From a checkpoint of a small transformer trained on Wikipedia.
Architecture: RMSNorm before each block, no biases in attention or MLP, paired heads.
Each number is 500 + 25 x the weight over its row's rms, rounded and kept within 0 to 999. Layers, rows and columns count from 0. Numbers have three digits each. The size before them is the row's rms in percent of the matrix's.

# layer 4 MLP up, 1024x256, rms 0.0611, rows 174-199, columns 128-255
091:505518462527450503517467501508524496536473522489538494477491492482466505563528473493490482523494490538517485463478521492496539515490492569481519529500446528525479498491550466453490513539508525508461477494525514483507528525438460489523474521518483480507507486493479535530507441508508496506534539484498540487504481477504514500482469469528502485488499465459499480508515494497518509506497
104:470538479504457510502532535510509448543508495492546496518495532475525498461519502425499508502498526561481474475486508500468492512510489507460470495518514514536513488460506500484526521512506508491507518455504502535467507501521515496487472492458520499561530526476473439505484489485478513484517480511500510471502515499468516539463533497500512494499487488481461492498483524493458508498504
099:557491501513445479536506507506525518484530506501478493524565495508502486473520534510476475495479509512509496501508507502494462521474492504448507509499519502497521507458524523506510501524545541458536493432479467488475541482487497494473513469533493476521490517446494497510503505489491419521536483517474504512507481515493537474519474525452472502532521513504491528492475505468477512484445
101:482514480488482494500515508497464483511500527487510480509478475531480463479445488514472498501497457494511531474501481482535481454501514473478518562497495539505541487506540496537480495528545503469512508524551518445470477479525443457494481507515497482511528529535467467520487484468486508477519505502479482492512474513532524471529508505475497515494491475496535469550441511430509508465473
095:472529472509492542486516475519544443488541512527515486473482508531476540539488488507516518499473499505514489460483500510487504510482483489506510506464493466517486504456505484486513498522491492539487520491502512458513493542491494514456500487546466526552486458487497441504526491446499540482513549529464546499481501519480511492495486547489525507457504462515481498460535503488515465479473
097:462505472489536505530490543491497462476488478504481448423484522456543562559527478479543488498510463489521485513508466498541482509492533516511500526465516459517504479452541517472524502452531471544509491498470481518503490499499519444496511517510512517472535504486523472510467470472492504524518515501472466481505509503513507470506516517507549494497513560503479493507496495475555478512515
100:563463479509471498489544516484533477502494498483523491466498489497497507485522502483480486525492459519552510539489497513516502491471486517524507533478495512457511474508499556506489563499515464520444541520458451496488490501480483496485456488508511524499543516520480498493533481474465460525498503501500514530505480515450507495430479483466532477478519503502529446458497485493495508475479
096:537504506515496541548505485482498490431478482516461487511508443482482517490551455494504480511506483515502481474518536506507520460515527501496512496502487502512494528469459500479468533468484517530529484491480514492508525530489495474463500507485490517486542443502486458467498478504497443500487476516523478499505510486503495521463488515538509495493509501482510483514516538518501490483496
100:490568471496474477470531542493513527502535489502501519494527463464496487524489503535450464494489534490476481517539505501534515525488503477487497517521498486546528585523504541470511513529505478488484505534537526536495503539492499502486464522519529499527500549517515529503499512529467523525533522478484520544475499476519511517463488490455520493494477507474501507511452496507512470473469
098:501529527491464519524490528465497440528518493480532479465453488478551482469513511517474509484468484492525520473484493477504463415501460495495510532510513514484515459461510469461482511497550480492529521450520514498472506509516491482508467466472501496504466522479503477499541505487495500491473491496498515479540490510512498533488518465496532508514501469468464512495523487465514510492476
108:511476500494519527469502485508532438490477501510491487494470532536523477494505545484491514537503492517514463528504510524532497529513508480514463504513473538464503539532527492498472487508483481560454525474488478498496540449482514443474488541444501518511463511490505511486511501504522504520519466465482524507522501499533509497448514493502493510533490531480478507514490490501525472417450
102:496542511479509478482544490487538515497542490532489501494465430493472518479494495471494466509526476503466503512484473471559522524492485509545477527469479537529513556492504497495469520524473488534461521509492495486524498493459517506512494473512509459500503504528477502492526501505487488486511529472478544522474481475512515484466463461528547527480516498499517498499536460477500533512496
079:524511480519438495517549505520477424472492498502466482494521529493505497496493477477445522521457457488484483498496485476487567495497470481515500541480504497483494478516532507468461498506507494552475482471458472475515491509474517481483556505506484502485496504522482491506472507470511478469522502518489444476472477489456528469493461554495498479484507452520521471511519503484511505480481
100:515516467528518497520502535470580509505540492487512435487491524460450527523505491475464461484516535515490539503469565518495515507505476517493472493499516480500485496504464507512513542497510495504456507513516482516496478534505489529512475467516513549501484502526533523507502485472481514502514503520521509495510499523533493496514480537486536461529451482489495493510506524513467524469501
101:509479497483469526508528501528520516499523517472478457503505515486475481485461466513483475486493451518533473513518508508509582526487542515508478514471486546474453524495465531504478494460485476540489555482461485506493495503456512477473478502532481514453521489503507506512478540499492469469516502484493511492533469518482492450472528506460502492488517453503496505480497474500511521480499
097:539494466468459525441523532488511497471494534436497491525516502478490478506521519490479546546514493510494504500500488499506518506452461553493486490471488527515528483488460557505494523549536484530521498482544453475497535476497498507479465526510491489471533509510482485481498457467479484518491475488499494478510485502498545496488482536524531517470527479473502530508508502489493468484503
100:513527486501492472489531535470538499472487526531511496494482463482517584463455469486495474524472496529459487469537487496529493499502476527522474522464476481476458530528442532517517516464520502553511493523503491491468516484492531512491526534487480484511494500529482529488510506449501486485484474505471521487471505508493532532483546525493541478459511536498513465485510482507519503467462
096:491515523507513527500516504493510446545529469511482546494492539498544464512521493475490483507534502466544529477467508501502504505499499501501482507520519482495483476494515494454524460527476473506519537492539531486488509497524460520469545463480494470500502494468452487518474537472500496518467472489452541516527471471492490490491465501482461523486494519474491543499507474487515541513445
088:497497508496505509516561530508494491454509477464488494452505458527540542505477515485518475489509506476492530475480510507557494502473548493533514516506507458515490510518485517510505501495527519534491489458491520488493507506490489486496489514462525499557487490548555495561521529505504510431476509513487501506497507498475514499477447487458503520497498484527481505506494478518511516492545
090:498473505480509492517538537500505467478489518495518473501523529465507517461459511504476459505503501537496518575535457497546502458481477511501472469490469495506538508545499492504530510532483495544509504526502438435523493536473458466473520551459482485531494538508483505459508500463500487518502470507477487485509494449477506495475466499525514494490475509522502497513490488471510476501472
102:463481513514509524538496511548496457517485496501468509456494563476519481485496503510504512477542485459461496480444460470492514477521481480489493542477518505481466494461500520493491509460519505533498500477526474501464527544495529524495527507517502505515481526478507508464523486468500464479460505514493480521475571483469496487492522489535530491491466499540500478511499457473530513517523
097:484487517507526502469501489520511528469476503497530489491486482501475541478512488449520538541493494528509555475523468500522483541514533498513503506485511495493503548521503556520522492480513519524514549499447532514496534479488460507513543535483535494522502505511511502486514548453504544501540519442477486507499499491506509488512492522454498492505486531510480478520515463514477478522514
095:517509514529510529463503524492517515507513494496535487482493517472510480468479518465496481491516516510509518531495506487525463555469485574508532536497519529480505480492518522476493469469548515525497510510516449517507485471488536472540481486484511459532508499479495486506496489545490497484498478497507487504512516530474520494468472493473474485496481543539500539515483497535513497476433
092:523466494502492473493510486562500484471490473492522498498516480448502482495515518478469500482486491532581513472498482474514480505466479543513493507498542520517484489477514530511493541509509493509472540535512472493501510537523535515524494495480559495554496472494489490483492512492486462532538530530499493472492506501489508486509465520478504474455505511492526528462498470484515528511431
110:519460522495531509511498501478476487478470495463478471477475477512506485479512503494496507498471513491529483522470480498535511489492535505503467471468477518477494513537516488479511487483505475508473477517495514470507495476482548505491494475491482450482478527523521503529495488477481529497484449474517466466577485458501508491526475534520505462492474440489497508501550489453496526486510
094:474505480485501543493517478529488474508508496482519487512540531510496549512455485517483485460534459526525517544534512503493502452505498475491469530502460477499549503468468510501466491485469478498544507493527538497463482509461471460524442515519520519479512518519471549458505521498511512508519505485519530508494465532500514537485490474545513518505536498498507495477476506485512518466471
# layer 4 MLP down (transposed), 1024x256, rms 0.0612, rows 174-198, columns 128-255
098:491464496482517530499531522476496518466519508512500496497506480521519505460496516511493473473543533498470497554519499467479453498519500463512508469516542479462522540556454548520505503463486506528534477535465475480518484499522532516451467481488510517507465504519517460496491520551461483535494445517514491498504475545515466464497503537460526476517483514551529509465508480510490503469528
103:496462509498532523507474452498451527513462496532459492503507445512449495539476470542494500488475459469520502515484474454527525489500467479514525503472480524506465515530482471510495469501489540501498473549492505507536460500528486505510513508480495508473486495537519564496533526538522523498479514447488498533505521519476495444526507458521533493511478528505515520508463487498539511497525
100:474523483473509488462486530502471487531449484554474486527422541519497531478495489523520506480504493490516504507512526487507563460532480483562476519508512504497514509508465494504490480516476506555451487529510481509500443505502526470558476523489528505480457500501489492477482483483497560496502563518493479508529487522457506549505511483514508482482466491508464482522528485507512493490516
102:515512494508490506491477464557469515533533469555484496535478506457480486541535493509506499517528496469484485491486447477457494517522506520460497488480531490492459516497467457515508522483498505518521528443464480482541509489504491504519559495520512475472467512464518515479504493535487473555521495475508524477506474521476492510464491523497502480507487491488498525487463527494540496471489
096:535483517489465472490482521473512544486502506489523507538510526482518490500526475509478474499521488498484506501533508481481491537504485523500522500511485516478510529552494518478506524470488510488493471513486499533518470454520489477507471502471516461467498527502505530516447501518504453522480460487511502510522512484511505497438493466478488475537487516511503494523504480528470562518533
102:506551512476464525475493506506530518493519505480477531531503487505482461449503504535462479514459500501501511492555503486478492490510460442479487478541481523510481507477472509502511502569512586490470483502526524514537544497515518554529490526482528488542475512560494476488524519509496513495501519509515495533516515481499476510485504503483484470486541463531534489506486549485458513467513
105:451506507522477567471441483520479480485538514518499498516488505525473524460490500547517504525522520511409472493531510497540506508492523481493491492489475497494504502489506441502498457496507517527520458452533515500469509461498506493515495534544495511451496510511529501498456519500527504467509523484530508506480495465477492485560514471548495471503496514517510521528512505492515448538522
095:493504465472468489459516497510533501559524525519522496497495572519510491496505530493469518492516519506484521504503484501515505534508462513497479484492487477494497486486532460519550469550506466484478504505490464516480506456489497494492497501530491516501469541480500552530483470501455546501547519498437514491491488499514508488544521483465487492496478492494485520489497478481496523496476
099:535455530518531505517501462525496485481482511484526466483492535553497536493511494453535564507510482507505514512490491480512488446535525515499501462470491530480479467479454485550467493464506535520501523458457473464525520462498495498530515504470504516503493460487492496518511497451512475473514478481550511449523505528490508495551509525527487497526513517523504466491565514510528508508493
098:479454466530516509505525460465480555512504487526467527516507470511438472481469510493468510486543509501491474509490478507486518518480477472493500483472497525505521545508500508484511514475448506483494526503457488529497494519512516505500521545494524459501512486513508519521468503519489474499502523456491524504516525506495503487471496511482449482491476540493504472517458541493501500528525
103:530525506488491479496504544487502520485503506500509506512478468466467523509515442511498476454537495484483528465495469493496559425457447513531533518500497478510510452483465521525508490500533511455494477546507506486505485493525464535496485487557526466463500508530528497463469479489481501470510509493481496487451495504491485512513494476495547460490522469522487444493532489489480533548531
098:493464472531504547524468500470449498539487499461505503508511507479561499524481513484532510480468477517548495477528528527480478432466497483465520444493512492483471463536521497492481460494519522487559460521519539523482471525517502511509487534468492529508513519462463506487489545490466500485481512514498471489529505519513499515475573530434484488481489489519525469497478555513515446501495
091:518489527533476546494477491476538532500470494541513487528496522484496487478531504459529492510503543489504474523517543533467464524531479510476486485486476543574482494509493477470520472503429499454519509485515498496480511542481543509538470495508477500471487484507504471483522509563512529489500485472524486472580521507546533500547490518473502482509489533452480509478503566521528469528511
097:494488546498480513478516484513442496478491529498512517547493493558536495492466497528538535501495456496479453492541465524521484498514503495496516533496473522524514518533536464473502494520522486502490478496446496501530508484503502457462527519471487470490531508498461488485482481518469484507491512483445485484517509488479532519485538467528452504461552544507512505522486492496511467525494
096:483499510533549485492519523528510513473474519511524510478491494517510553498538489493505523529468567524476561493470513484475440510521460511522466481524467444516543506468513479442523493552488485453516441513540504481499500493522470514526513501488490486518499530528476490494506481497495494532488491499474478533466521499532522571531480529555513486512492500491494501508532523500492445485468
101:519512516548532512518474497524530451493488562517507481499511537584471524487507482495499450435476505510526514502480502470490499452505536438497494509524513484484479509504480457478483506470497491505484474528493555476507492509452514478504494510504502565531473474534502538486524498515457498477508552494504466513505489485513515481487486466482490469474451537454511495474495545478444502479510
099:495474505474516532501482474495506560500499519471501498492497515507528444509532516552499534488520517551524506505460517507472493525476501503509512483484500505494535491466539450488477497516470470475483502471473537512510503510534430502477483462492477512497515497505508471504471471540495467528525500504501471524535487498501478481532452486509460498545490445518493546526499505513487469528544
100:498487500510478482513494472514496493523455489456513480528481486531498506524478560517505519474518461501498507520501482476497505499483503477444515489512549534502489525506525517507468476440535511509478499522468467491507517461512570493530504538494541478544474530522509481472492468512493495469523520500523505504500519527473509506532531505461482488499456501476540447505491541526491485492532
097:510544479501466513513466494527458497503518495517500505570498514501483507504473478494484497511486481508488476508527496533499486498510455463487484496501510499535507507494519503488506498517486457479484512566528499516504471491519451524513511471494494540456502520466487490467473488496504527570490491511563532482480504512494466476522552501506508498501513488497498519491521523508452447477454
091:512528498528497541469493437516526528505484482495502519500483454540455505535538509494532553514497472473498500475486553487489521515487514491522512540459472500503462478470512519502449493451510481463489533479510562550558518476495550505531494477540523534480518465492504468537502489539469471451504511491490507522464499521554500489487503502431485502498533492496512487501522487507496494481530
102:534501489493516495505497499477462530523484513481493469481506516512481489484478490516532484488485491524537491488556532503493499570474495458463484506465540539499529468488498526501503474481500501475507522518499510516471450493520537460503518497491540515477507467487488460532499529556476521491490529523488497487490494535523505554569508495482467489500485499489474536456504517520492512526453
095:517493473491474519509485485489495554499519506548468530504520520491519462472527532532478483486492502487503482531489494495453559467429481498509477493474503506492499495494477488481480492492490466501484494499541548514522460530497547513474487475510500517512481523489499482487525503511475480467491480530472506508506488493501458472504492498521523514512518477494506501473467522473528503462478
100:554518481451542472530517488468561464508503458532503520509516494536474512496507489507500468512492522484516465514507514503448511451488544480494473472506501449490499539503504512511510518477499498477466448495502516500523527539499467523463513498515520514480495494513521513507503449490469488513526481504486529490445482473516458499513518476517527491513493484465525464486507464530493471512528
098:493502515511527502517511470506519490502478507492499457525472509504504530574488465509490524505494528459463499541498498507456470492503486441452517479504520508498497504526509482525478496478495500501516495447523537527543500507515524474485480500482468535499499509475499433520487471485489524486514494531463491480491487523476496480539523470542485511506493505518488504523470511563541441445548
104:519485502531474483511509457531488554523460472504484523522513507464547498513496513493453495533537498531533486492486522483482510478514528492507539502507493491483536518474497525491474531506495525455458524480523483516554518492450488493521488535529559563557511535509498503501483538514558479491494519499474485535464485490460489522513505499488485498531550525502519524451512486501499464477501